From a checkpoint of a small transformer trained on Wikipedia: 126M tokens.
Each number is 50 + 12 x the weight over its row's rms, rounded and kept within 0 to 99. Layers, rows and columns count from 0. The size before them is the row's rms in percent of the matrix's.

# up: layer 3 MLP up, 384x128, rms 0.187, rows 11-35, columns 64-127
# down: layer 3 MLP down (transposed), 384x128, rms 0.174, rows 11-34, columns 64-127
up11 097:48 56 42 46 50 68 61 45 39 34 49 63 49 57 72 43 33 49 47 39 56 51 24 53 41 33 67 55 29 51 42 57 39 15 69 47 39 45 57 49 36 47 64 56 67 49 57 45 59 54 27 60 63 65 64 33 56 52 50 44 60 67 49 69
down11 102:37 50 37 36 43 42 49 36 64 47 58 46 29 62 50 58 46 51 56 65 37 69 66 49 57 57 59 40 49 37 52 63 59 31 42 86 51 54 60 47 59 46 54 51 57 59 52 55 42 32 46 43 67 50 40 67 34 45 28 69 63 59 36 48
up12 087:65 62 58 72 36 39 34 46 33 63 49 42 51 57 53 45 55 55 58 41 56 46 60 30 46 51 61 34 54 52 38 32 59 53 48 52 71 37 53 47 48 63 46 57 39 50 51 30 49 56 37 61 54 60 67 62 55 74 43 57 23 48 53 45
down12 094:41 21 52 55 48 64 47 71 56 37 48 46 29 71 51 51 26 37 54 51 40 52 60 40 58 29 60 43 41 44 69 63 55 50 44 55 47 49 68 47 58 48 51 70 57 36 66 56 44 47 23 50 54 52 59 49 55 51 50 50 59 54 53 44
up13 109:63 40 54 37 42 58 32 60 58 56 41 71 58 50 68 56 58 56 69 43 49 62 63 24 44 63 28 37 50 52 72 43 64 44 57 49 42 23 40 56 40 29 54 38 65 61 44 59 39 59 52 47 60 40 56 66 49 51 26 33 57 47 43 33
down13 110:22 66 57 45 60 60 67 46 67 52 14 41 50 40 61 55 54 60 37 61 49 49 49 37 42 63 51 56 47 57 40 45 50 37 47 53 64 54 34 66 33 45 52 64 48 51 46 53 48 50 38 52 52 43 57 49 47 44 39 38 47 57 64 49
up14 114:46 44 30 63 58 52 60 39 37 56 36 24 66 42 34 38 51 38 66 49 53 67 43 58 36 61 28 42 30 49 70 37 44 71 27 47 45 31 60 53 52 37 65 39 37 58 43 51 58 51 64 54 49 52 65 29 52 55 45 58 63 35 53 67
down14 096:52 56 81 47 38 37 43 55 70 62 59 56 41 37 55 56 59 59 39 60 49 30 46 51 30 60 57 58 52 50 34 45 39 70 48 29 58 60 35 51 35 66 51 47 38 34 71 64 53 44 54 33 46 47 48 47 44 43 42 62 47 32 50 14
up15 098:80 60 69 33 56 57 54 52 47 46 39 46 68 41 58 41 57 50 59 57 72 49 59 42 51 69 57 70 49 26 45 38 74 70 71 69 62 36 63 65 53 63 49 31 51 43 49 36 63 48 31 56 59 31 40 48 47 53 58 53 58 40 64 51
down15 108:50 43 63 44 72 50 49 66 59 75 39 43 49 45 55 44 39 31 66 52 62 60 56 54 39 40 48 59 58 35 50 53 49 53 46 66 37 87 51 47 30 54 50 52 49 64 46 49 47 50 40 42 65 34 55 43 43 55 46 52 59 34 38 32
up16 098:48 60 29 26 69 45 46 52 43 50 60 50 48 63 53 54 42 51 32 43 23 47 47 40 22 45 44 35 45 55 48 57 36 37 48 50 55 59 57 65 55 52 49 54 71 55 34 29 27 55 69 72 52 44 48 42 58 50 27 53 52 54 44 43
down16 099:48 63 36 37 15 61 50 65 64 41 52 65 39 48 68 41 69 50 33 41 60 43 50 48 54 38 44 59 54 67 53 52 41 49 72 39 51 38 44 70 53 60 70 32 45 27 59 52 46 63 43 49 43 46 61 55 48 21 45 54 55 50 60 32
up17 099:49 34 81 37 63 48 34 50 59 44 67 41 40 54 53 58 33 58 37 38 36 60 24 53 61 41 79 63 45 48 68 53 39 61 42 45 51 47 34 42 46 62 47 44 51 62 50 36 46 52 42 54 49 62 56 40 49 49 61 40 55 47 39 48
down17 098:53 54 29 52 44 53 51 44 51 71 58 49 56 55 45 44 54 44 58 41 51 37 54 59 31 32 41 45 66 37 43 49 50 28 55 50 44 65 63 50 64 32 28 57 43 56 36 43 42 47 50 40 48 46 64 64 58 36 52 46 62 40 56 49
up18 095:45 43 69 35 31 41 48 58 48 60 41 69 36 66 55 43 45 56 46 46 48 60 63 27 53 36 46 59 57 53 56 44 46 42 56 51 58 54 56 42 39 50 60 54 51 24 35 51 48 36 38 62 83 49 64 60 57 55 59 54 48 37 53 50
down18 100:51 40 82 51 31 42 50 50 37 36 46 48 49 72 89 36 54 42 49 45 34 57 70 62 30 58 37 38 48 44 34 32 39 52 48 38 57 64 51 43 50 41 32 46 42 39 45 48 50 57 43 40 27 43 58 59 61 51 62 42 40 59 47 67
up19 096:52 35 54 47 79 56 70 34 65 41 22 50 57 48 56 33 47 70 35 47 57 60 50 49 38 71 49 68 37 51 38 56 49 55 57 56 53 43 41 46 52 43 42 47 58 49 41 40 42 65 55 41 37 32 49 51 61 62 43 57 39 46 32 24
down19 091:63 56 54 54 42 76 43 40 36 70 74 52 48 50 39 37 41 27 50 53 51 58 33 64 47 54 43 54 26 49 54 56 42 38 58 40 44 58 49 59 49 62 58 42 48 71 61 57 80 40 48 68 49 58 72 27 33 68 57 39 53 41 77 53
up20 095:41 42 48 51 50 56 42 39 64 66 78 36 63 67 65 62 50 50 72 34 51 48 48 58 43 47 62 50 50 49 42 46 36 46 45 57 48 49 27 71 48 48 39 47 58 24 62 49 56 55 59 44 59 67 65 40 30 58 51 55 46 52 52 36
down20 098:47 60 48 81 57 46 52 51 58 32 32 65 48 43 49 52 73 33 26 67 40 53 41 50 36 43 57 54 55 52 62 50 48 65 71 37 54 46 52 45 54 36 65 52 53 47 34 27 35 45 35 60 44 46 42 62 36 49 51 55 64 58 45 68
up21 100:53 48 41 74 52 53 52 53 43 45 48 55 50 55 35 32 61 56 56 46 57 78 61 31 51 53 48 49 55 58 41 48 60 47 62 20 40 69 40 61 37 62 61 40 67 66 73 25 40 50 60 60 46 54 52 52 48 55 40 37 28 45 36 56
down21 111:59 69 41 46 49 38 56 27 63 43 49 60 53 62 71 57 58 43 60 53 40 63 54 47 69 32 63 51 55 64 56 60 64 62 30 46 36 34 42 65 53 36 66 49 67 44 42 81 31 65 67 43 38 40 45 50 75 53 39 39 51 51 32 41
up22 101:35 57 42 40 67 40 48 48 32 45 58 55 50 48 56 47 52 33 38 54 50 54 36 56 69 47 50 55 62 60 32 45 47 26 37 49 64 43 50 47 44 57 53 38 43 59 40 29 27 42 69 34 59 58 51 51 31 37 48 30 57 87 35 45
down22 103:74 53 40 38 50 47 45 33 49 31 39 60 59 78 58 66 18 50 44 54 42 44 62 56 40 36 50 51 84 37 52 70 30 58 51 56 48 57 29 54 40 35 35 51 35 25 31 58 38 56 59 40 66 42 68 55 57 33 59 52 34 49 51 50
up23 106:55 61 57 47 62 33 56 41 39 75 42 79 58 64 58 38 57 59 52 41 47 60 41 40 60 47 73 50 59 51 50 40 52 61 40 64 57 48 56 43 46 25 43 50 59 66 69 46 40 49 55 47 43 48 50 46 39 37 36 75 42 46 31 43
down23 099:48 59 66 49 53 46 47 51 61 44 52 80 33 56 48 46 46 61 65 52 50 50 55 46 42 28 56 60 36 36 67 51 55 25 49 39 44 45 49 44 52 51 47 55 69 51 40 59 63 36 26 53 64 61 29 26 58 70 49 50 37 62 56 76
up24 094:56 49 26 56 58 60 69 64 56 57 71 47 70 47 41 58 65 42 46 48 45 24 51 74 60 53 56 42 39 61 63 43 59 62 55 49 29 38 61 61 55 46 48 58 45 49 45 61 61 64 61 57 63 36 72 36 34 62 44 63 60 56 67 50
down24 099:47 62 54 57 65 52 55 27 64 56 62 43 46 55 65 55 70 64 47 65 33 66 61 30 50 52 50 58 43 37 60 45 42 29 51 61 70 53 53 76 63 55 42 41 65 49 57 44 39 49 28 65 35 40 26 74 62 59 56 70 49 54 41 42
up25 083:42 63 40 42 53 52 46 44 61 35 56 47 58 43 56 71 41 55 33 63 68 60 70 42 65 52 43 38 54 45 46 56 63 65 61 50 16 61 52 35 59 63 27 51 71 45 39 48 59 68 42 46 27 32 62 41 56 36 47 58 51 88 42 53
down25 094:34 57 65 44 35 40 42 32 45 36 46 51 47 49 43 42 45 40 58 59 34 57 47 58 46 74 52 70 72 34 41 37 50 37 62 63 49 56 58 29 37 56 50 54 66 42 56 39 62 71 37 44 36 58 66 54 66 51 55 43 66 64 39 77
up26 103:44 46 54 67 22 61 49 46 50 72 45 58 61 49 30 51 45 36 58 62 33 51 43 69 50 55 29 58 60 28 51 39 55 45 42 27 43 55 44 26 51 45 61 61 40 78 44 56 34 66 53 69 62 55 41 56 41 52 66 72 41 58 49 63
down26 119:47 46 67 48 50 68 56 58 39 46 24 53 68 39 58 64 63 47 52 47 37 47 53 39 39 70 49 49 48 77 48 63 55 47 39 30 42 60 82 48 70 49 40 40 50 56 64 47 49 64 66 54 72 46 69 72 41 55 59 60 51 82 57 44
up27 098:71 28 51 38 51 70 36 38 59 47 50 57 51 72 63 48 45 26 41 40 61 47 32 55 47 53 54 63 39 48 61 53 64 78 45 42 52 67 68 66 43 37 49 50 47 39 34 33 76 56 45 30 60 33 61 48 49 31 54 42 46 43 49 62
down27 096:43 78 52 61 63 57 42 48 70 38 43 61 54 64 49 51 30 46 31 54 46 56 54 75 60 46 47 42 57 40 47 57 41 55 31 34 69 32 56 24 48 56 56 50 45 35 60 50 43 52 59 62 33 32 58 41 63 25 75 76 53 52 30 51
up28 105:34 57 53 62 51 54 76 70 60 51 56 45 47 33 56 56 59 45 35 57 66 53 42 51 47 77 24 13 37 42 46 54 32 40 48 48 61 39 61 73 52 46 55 60 61 46 41 54 55 47 65 54 22 38 64 55 46 61 35 48 84 48 55 65
down28 102:84 16 38 40 57 58 53 54 21 35 40 52 47 46 43 58 46 54 47 46 55 49 41 50 54 40 57 61 51 40 51 43 47 64 36 46 43 77 43 50 69 41 62 46 35 56 70 46 47 58 81 40 38 62 53 54 53 42 68 48 30 40 10 55
up29 089:59 56 55 49 55 61 59 44 45 52 58 66 24 65 50 66 33 58 44 56 57 61 49 63 55 43 57 37 56 85 54 62 52 52 53 46 50 58 45 43 63 47 53 58 38 52 45 35 52 43 42 44 89 51 40 40 61 58 49 48 44 46 62 53
down29 092:37 46 61 53 72 33 52 68 20 48 44 64 49 35 47 61 57 59 45 46 48 73 42 68 45 75 39 45 34 61 62 33 31 36 48 41 73 50 67 45 35 43 42 52 42 53 44 26 53 58 48 51 58 50 44 49 52 23 69 64 72 45 55 54
up30 091:47 54 60 46 47 63 53 86 55 28 52 53 40 48 60 53 42 50 53 70 55 58 50 51 48 55 46 48 42 34 39 30 51 54 33 58 50 44 46 48 40 54 51 41 41 60 75 64 40 48 52 42 56 71 44 46 45 62 43 39 64 58 41 61
down30 109:37 47 43 72 58 57 64 40 45 34 71 29 57 52 62 49 58 51 48 77 52 40 36 60 44 53 56 38 57 42 44 43 73 53 50 57 85 42 51 64 51 55 52 52 34 34 78 61 48 33 36 58 63 45 67 43 55 45 48 41 56 44 41 56
up31 095:44 63 33 26 63 44 48 49 35 42 43 63 54 45 47 40 54 27 49 52 77 34 35 47 48 39 38 55 44 49 39 65 48 42 62 35 54 65 69 44 47 47 56 59 57 54 80 44 45 35 60 27 53 39 58 55 54 34 80 13 40 42 43 64
down31 109:37 38 32 60 45 47 37 41 54 34 44 49 71 58 46 73 74 48 56 49 51 68 31 61 70 41 43 59 45 55 58 52 45 50 61 45 33 27 58 33 36 40 67 37 56 74 44 40 64 31 43 54 68 48 61 45 48 31 42 45 62 44 45 69
up32 094:73 43 44 56 63 48 59 57 50 45 66 54 37 45 43 43 42 48 41 32 65 70 51 56 55 47 41 63 34 48 46 68 51 49 36 66 40 63 58 28 47 40 38 58 45 39 61 58 32 42 66 43 55 42 49 56 48 37 52 74 75 50 33 55
down32 096:20 72 65 51 50 32 65 48 60 26 51 49 58 60 65 45 50 58 49 65 51 39 31 50 51 41 70 51 56 44 52 56 60 63 39 61 59 58 46 51 23 52 43 39 60 50 44 52 42 48 40 42 17 35 53 69 62 61 58 62 45 53 53 57
up33 094:66 63 75 49 32 66 45 54 54 40 68 65 41 35 77 59 43 69 58 72 43 53 40 51 70 45 56 47 27 53 39 33 55 36 40 39 80 29 47 62 31 45 35 41 43 48 65 63 53 58 61 58 43 33 40 36 66 52 56 42 44 26 53 53
down33 096:48 52 40 46 59 51 43 54 29 79 48 54 58 40 49 60 28 45 68 41 65 43 55 46 73 46 55 53 54 41 54 67 55 53 53 59 46 60 51 56 77 75 49 52 48 56 33 37 73 68 47 49 47 61 63 40 54 51 69 32 48 52 49 44
up34 103:62 46 76 54 52 35 40 47 38 68 46 21 65 33 58 32 49 37 65 42 51 40 66 35 39 57 50 46 32 62 57 71 55 47 41 50 43 65 40 64 43 57 56 36 50 60 53 32 49 47 36 57 59 34 48 57 47 52 61 62 49 66 50 57
down34 105:36 37 37 37 44 53 63 43 67 56 46 60 46 39 49 51 59 77 30 82 74 39 56 76 77 55 30 40 58 50 31 31 47 53 46 63 58 41 45 64 56 50 57 61 59 56 43 50 46 60 55 38 34 47 42 60 45 48 45 41 34 43 42 50
up35 090:54 34 65 67 45 54 63 32 52 65 49 49 47 59 54 60 53 32 56 36 59 55 16 70 56 48 55 62 44 57 55 47 59 62 56 49 53 67 63 41 43 41 55 49 48 77 39 49 49 57 44 59 60 60 78 42 58 38 58 34 74 33 58 62